Each number is 50 + 10 x the weight over the matrix's rms, rounded and kept within 0 to 99. Layers, rows and columns count from 0.

# q: layer 5 attention query, 256x160, rms 0.0438, rows 179-191, columns 80-159
# k: layer 5 attention key, 256x160, rms 0.0436, rows 179-191, columns 80-159
# v: layer 5 attention value, 256x160, rms 0.0434, rows 128-134, columns 80-159
# o: layer 5 attention output (transposed), 256x160, rms 0.0542, rows 128-134, columns 80-159
q179:55 47 42 45 55 39 31 47 33 38 50 52 40 54 63 50 38 48 63 48 55 51 41 56 33 26 41 52 56 50 56 52 63 41 41 60 43 52 69 52 51 52 48 47 60 42 46 56 38 61 55 50 71 62 60 42 57 35 32 49 40 30 40 47 39 36 59 65 50 56 44 39 65 49 42 65 40 64 47 48
k179:51 45 42 33 57 46 36 62 30 50 25 60 45 60 68 65 51 39 42 60 62 48 20 42 48 33 49 32 40 32 51 51 59 73 53 63 50 51 48 45 35 49 54 54 59 38 59 71 60 80 54 54 63 47 66 55 68 21 36 67 48 64 31 72 33 43 36 54 48 54 38 44 70 49 62 55 33 23 55 44
q180:68 43 33 62 49 52 55 47 45 57 68 64 51 48 74 69 62 52 73 54 62 37 26 68 61 41 59 47 53 69 63 40 74 69 59 53 60 55 51 53 57 68 48 58 42 25 47 38 46 36 40 41 32 56 63 57 43 47 45 58 29 59 60 45 64 44 51 64 45 51 50 60 57 41 46 53 47 42 41 52
k180:59 59 44 60 63 38 57 56 44 52 71 69 46 39 44 66 58 58 48 69 54 44 48 49 61 57 75 51 44 60 53 72 56 53 53 76 61 46 51 42 56 50 43 70 66 53 59 30 50 43 50 52 44 46 53 41 49 48 61 44 31 42 60 51 54 55 47 54 42 56 42 52 40 36 54 58 46 58 41 55
q181:49 43 66 52 30 40 50 57 28 43 51 47 55 44 47 60 55 45 46 69 43 46 33 57 75 33 62 48 45 67 57 58 53 55 64 72 57 45 63 56 66 46 41 57 32 39 63 85 52 56 62 50 46 72 52 42 47 60 60 51 63 59 40 45 49 49 55 33 55 68 56 49 72 53 60 27 40 59 50 42
k181:52 47 50 50 44 37 44 50 50 50 49 38 57 34 40 57 59 72 54 57 29 59 32 38 71 37 53 47 40 67 35 53 57 55 54 71 62 50 66 39 40 62 51 59 54 51 61 64 32 50 53 40 43 59 48 48 60 67 59 60 54 55 46 36 64 40 51 46 53 56 41 45 71 41 62 32 31 48 60 32
q182:58 36 47 32 51 43 42 37 59 60 41 34 41 62 64 71 48 42 57 67 49 47 56 67 51 67 43 53 63 56 37 71 47 37 44 47 45 59 64 59 42 47 44 56 53 43 50 50 41 70 50 42 60 29 28 56 72 36 38 79 59 54 53 48 52 46 31 51 43 61 26 55 58 64 60 42 52 72 61 61
k182:46 43 46 50 61 64 61 37 62 58 41 50 47 73 68 52 39 69 54 36 40 63 75 51 41 84 43 65 71 61 52 50 43 57 41 60 53 45 43 50 57 31 56 51 48 72 38 46 47 64 43 41 54 38 32 42 74 41 42 63 44 28 68 47 55 49 58 59 58 56 51 55 56 63 56 42 50 53 48 64
q183:58 57 54 46 47 44 38 44 22 48 57 56 53 68 41 40 56 32 61 57 51 54 46 51 46 59 32 40 52 56 55 61 54 57 60 64 60 52 62 47 60 40 62 60 42 39 56 47 51 57 44 43 53 45 41 46 63 58 45 54 55 47 27 31 32 52 66 43 45 60 36 35 47 64 46 42 25 37 56 71
k183:70 59 62 52 48 50 63 41 58 64 61 51 31 61 54 42 54 32 62 40 57 47 61 47 56 56 59 65 57 64 50 52 64 46 45 49 40 51 42 39 53 17 40 65 25 51 43 44 54 56 50 56 50 69 49 61 45 53 42 51 52 46 32 47 51 43 77 51 44 49 51 45 45 56 44 66 39 35 36 78
q184:29 53 43 69 48 41 52 67 53 46 49 67 55 69 44 60 26 37 58 38 45 73 32 38 47 40 64 63 53 47 39 54 55 35 29 60 51 13 54 29 53 50 48 44 70 73 28 39 56 42 56 44 51 59 29 73 51 46 53 43 47 38 40 39 50 44 56 73 53 47 30 39 41 46 48 55 52 49 44 42
k184:48 34 55 52 57 48 50 56 48 47 43 58 52 57 50 73 44 35 67 49 47 63 42 39 63 58 44 58 51 26 52 61 48 40 37 52 43 33 56 54 58 33 44 63 66 72 41 44 59 53 56 43 64 48 36 70 62 45 35 42 46 38 55 48 32 59 39 61 55 52 34 34 25 59 67 57 45 55 53 31
q185:60 41 29 51 65 32 63 33 43 59 39 42 61 50 45 31 58 40 32 36 51 50 38 47 71 38 48 43 57 45 42 55 26 51 63 55 53 55 44 63 52 49 54 45 43 65 48 50 54 44 27 32 54 45 60 53 56 51 61 54 50 77 31 47 46 53 57 34 71 45 39 65 49 57 65 35 36 63 60 65
k185:38 63 22 65 70 36 58 52 60 42 48 51 50 55 42 52 47 56 52 45 54 55 42 46 52 70 34 51 49 57 33 53 42 48 47 43 56 43 28 59 63 62 40 36 62 58 43 33 30 55 30 29 62 38 53 68 63 52 68 43 50 69 63 49 54 32 58 49 49 50 60 41 56 37 51 56 46 51 44 73
q186:59 66 51 55 46 57 53 44 72 62 42 46 59 54 39 41 42 42 55 63 29 52 39 43 35 43 37 56 53 37 54 26 50 45 53 45 51 32 51 45 34 52 47 41 45 62 40 56 45 48 32 57 64 46 41 60 40 63 57 38 49 62 43 46 26 28 24 39 44 52 71 64 26 47 37 49 49 56 76 49
k186:50 51 49 47 47 57 45 44 52 55 38 55 60 37 54 45 44 33 71 38 42 52 34 39 39 31 48 54 51 51 58 43 72 61 48 53 31 35 50 81 42 58 46 45 38 55 44 65 62 38 37 56 76 59 48 52 53 63 49 47 40 61 45 43 53 37 37 35 55 36 73 60 49 37 34 55 53 54 70 52
q187:49 46 42 53 45 33 57 41 45 47 59 65 38 44 51 50 53 51 56 40 56 30 50 49 33 38 40 54 52 55 46 55 69 45 50 40 45 54 48 46 39 62 65 69 45 50 39 56 54 40 67 73 62 60 50 37 58 54 57 48 61 65 34 52 48 67 38 61 59 52 40 47 70 43 59 64 50 64 36 66
k187:58 56 44 57 59 52 61 51 51 36 53 56 51 49 55 51 41 46 60 25 48 42 48 69 49 70 47 52 35 65 52 71 51 35 38 42 47 39 40 55 58 48 66 63 49 60 37 48 55 37 76 40 47 62 54 28 66 49 40 43 46 60 30 50 37 61 48 55 57 52 24 61 56 63 61 48 46 57 54 60
q188:52 57 71 45 38 50 44 36 69 56 38 32 44 62 75 49 48 38 46 67 47 62 51 43 58 57 39 64 38 62 53 60 43 40 61 60 51 32 57 54 65 36 42 59 50 44 55 47 48 43 23 56 52 48 49 55 50 56 36 48 56 44 50 47 71 51 57 64 41 46 25 76 51 37 46 42 54 35 32 58
k188:45 32 58 65 52 33 54 50 48 61 48 36 32 54 71 43 57 42 31 60 57 60 49 34 44 63 48 49 46 43 50 65 50 61 63 55 27 39 58 46 52 62 40 52 77 50 79 57 65 31 60 51 54 35 50 52 31 66 38 47 47 44 69 47 68 50 55 50 56 27 50 51 65 51 67 08 69 46 51 63
q189:43 63 52 44 43 53 31 51 35 35 43 35 58 73 49 57 68 52 49 64 53 58 48 66 50 42 53 46 51 49 41 53 48 55 46 53 76 79 61 48 31 41 49 43 72 49 60 59 51 45 76 39 52 69 51 48 40 41 53 47 67 36 58 45 57 55 42 43 44 62 48 42 49 44 57 49 39 52 38 46
k189:49 61 33 43 55 47 49 55 37 60 30 37 50 46 56 64 52 44 29 59 79 32 48 39 64 43 59 51 29 47 28 65 38 46 65 57 61 65 66 53 38 40 31 57 57 41 56 51 60 51 71 57 52 56 69 45 29 52 53 42 56 43 54 58 52 56 54 45 60 69 61 62 51 48 56 55 46 43 64 47
q190:40 36 50 47 36 50 56 61 34 42 44 52 48 54 42 32 30 35 50 46 29 57 56 55 36 30 50 56 61 35 33 71 64 44 61 54 63 67 69 49 59 42 57 51 48 42 56 62 61 51 46 45 56 60 58 48 50 39 42 62 43 34 49 32 49 41 39 36 51 66 66 58 49 47 65 53 39 59 36 44
k190:37 46 42 42 58 36 56 46 34 54 45 55 66 58 44 46 49 76 47 55 52 56 49 51 46 46 36 51 42 40 41 68 63 46 58 48 57 52 69 41 57 48 58 48 48 46 44 56 48 56 46 51 57 48 50 55 36 43 51 43 53 47 55 32 64 42 51 61 47 51 67 55 59 69 55 48 43 56 52 33
q191:55 47 54 62 34 51 65 49 49 19 45 51 60 56 50 64 48 72 65 41 29 64 36 65 54 54 50 54 54 69 77 49 50 42 53 46 39 61 44 40 63 44 51 51 64 45 36 36 67 56 42 44 46 46 58 44 56 56 55 44 57 78 52 50 40 39 29 32 37 40 49 52 52 47 61 68 47 38 43 49
k191:38 45 51 55 51 53 62 57 88 50 40 60 52 41 70 58 43 59 56 55 39 59 43 73 40 50 51 54 43 52 67 35 47 44 58 45 57 46 39 51 41 45 45 41 54 42 58 64 53 49 49 50 59 51 37 23 52 63 39 29 69 50 48 54 41 41 51 37 45 51 51 45 49 37 59 60 57 66 45 50
v128:45 59 51 59 45 30 48 48 66 37 43 66 49 20 65 71 59 71 16 47 48 56 50 32 52 66 60 55 62 56 60 38 42 64 57 52 52 54 40 37 45 43 47 46 30 27 62 52 50 56 56 59 69 54 51 35 59 56 41 35 66 45 24 37 56 54 54 53 43 49 53 65 44 44 63 60 57 27 47 41
o128:44 47 48 37 58 55 53 67 42 50 51 33 55 72 42 30 39 25 77 55 59 52 49 70 46 49 38 42 40 29 34 60 53 39 40 45 44 36 63 59 57 63 49 62 58 66 37 35 42 51 44 39 39 43 47 69 41 47 58 52 41 49 70 68 40 42 49 50 51 71 51 45 56 58 41 40 41 70 55 56
v129:44 54 39 43 71 52 45 57 44 70 69 10 44 58 57 44 54 13 40 41 30 44 39 62 67 47 69 51 37 54 52 58 45 34 53 47 62 35 53 33 50 47 49 45 56 41 51 48 57 50 41 43 46 43 62 51 55 48 62 51 35 70 43 60 48 61 45 42 52 48 47 63 48 31 28 49 53 43 45 28
o129:45 50 60 46 33 51 54 28 58 24 36 87 58 31 55 52 47 62 68 62 54 41 50 40 55 57 25 53 51 54 49 29 51 59 47 53 32 56 48 59 50 58 60 53 43 48 47 54 59 49 47 50 69 58 46 43 38 49 34 50 57 35 58 49 44 36 52 54 43 48 63 28 65 63 79 48 42 61 47 68
v130:57 45 69 65 60 40 34 52 43 51 61 50 34 59 41 47 48 62 25 57 53 56 30 44 50 40 52 61 63 45 51 71 65 53 47 46 72 39 48 49 71 37 34 45 56 43 63 37 74 46 43 64 61 52 55 39 57 57 49 50 37 40 40 53 33 54 35 50 50 39 43 47 30 60 52 58 56 30 29 58
o130:45 50 29 37 48 64 60 45 50 47 37 54 58 42 56 61 58 45 75 49 59 37 70 50 56 66 43 41 40 47 60 22 34 51 50 38 26 60 47 58 25 59 51 46 47 47 39 66 47 64 45 40 24 55 42 47 35 44 59 57 67 59 47 55 62 46 60 61 40 57 66 65 73 36 34 46 42 71 70 49
v131:15 55 54 45 58 48 37 58 46 43 52 62 34 48 44 48 36 32 62 34 53 72 57 25 43 49 47 48 63 36 51 46 50 58 63 45 41 70 41 67 41 55 48 43 46 41 63 56 47 49 64 50 57 51 49 39 48 36 63 62 25 54 38 44 58 62 29 40 32 65 68 51 47 42 45 42 72 69 64 44
o131:68 43 48 54 44 57 59 45 41 73 60 34 69 47 54 55 53 47 47 69 49 38 24 79 57 61 45 49 35 52 61 53 54 47 29 60 59 33 61 33 55 46 63 51 63 44 39 32 63 61 41 50 36 41 49 58 57 56 37 36 69 42 67 48 43 39 69 58 67 40 31 36 52 47 61 57 24 48 27 61
v132:50 68 66 49 39 45 61 44 43 43 68 39 49 55 61 50 44 54 56 49 59 55 43 35 48 65 48 49 51 67 48 54 58 52 52 65 46 50 73 59 54 81 38 51 39 63 62 45 60 42 53 68 69 50 32 69 57 53 61 41 42 32 74 47 41 50 63 46 35 72 45 49 63 53 58 55 36 35 58 57
o132:51 40 42 51 61 61 44 62 58 59 29 68 54 38 49 50 57 62 45 52 44 50 54 57 52 38 47 51 47 41 42 43 58 53 53 34 38 59 36 44 40 26 59 53 48 42 44 37 40 48 55 40 46 46 60 37 48 42 58 47 49 70 43 43 69 52 45 54 64 34 51 48 22 57 44 47 64 58 36 44
v133:40 43 67 31 58 59 53 62 55 47 59 32 45 57 62 57 47 64 54 39 60 47 63 46 60 42 46 61 59 47 48 38 46 53 54 33 54 50 47 57 48 40 63 83 41 51 41 48 59 60 63 40 48 59 39 46 33 32 67 55 72 49 59 38 42 45 41 42 40 41 58 56 38 54 44 44 61 48 65 38
o133:56 60 34 48 43 37 48 47 53 52 36 59 56 46 40 34 45 53 41 56 37 43 43 49 51 50 55 45 47 62 49 59 51 54 48 76 55 51 57 51 49 53 46 21 56 45 62 52 40 36 33 57 44 57 68 69 54 72 31 55 37 53 38 47 50 52 68 58 60 56 35 51 65 50 49 57 53 60 39 55
v134:57 59 51 42 49 30 63 47 61 42 45 54 46 41 43 41 44 68 38 62 53 47 47 81 48 39 58 59 45 58 66 23 52 45 38 33 54 40 57 39 39 29 64 60 51 54 55 55 56 36 30 62 51 45 34 50 55 55 61 47 57 76 39 51 44 59 35 44 45 43 46 70 48 55 50 48 16 63 39 38
o134:47 42 46 43 52 61 45 56 34 43 49 44 59 64 45 54 55 41 59 46 54 46 51 29 70 63 35 35 52 31 40 63 54 60 52 62 47 50 42 64 54 58 30 35 46 50 52 58 51 65 68 28 48 57 65 62 57 57 40 49 46 32 55 53 44 47 58 51 47 60 67 33 49 39 49 41 71 46 64 52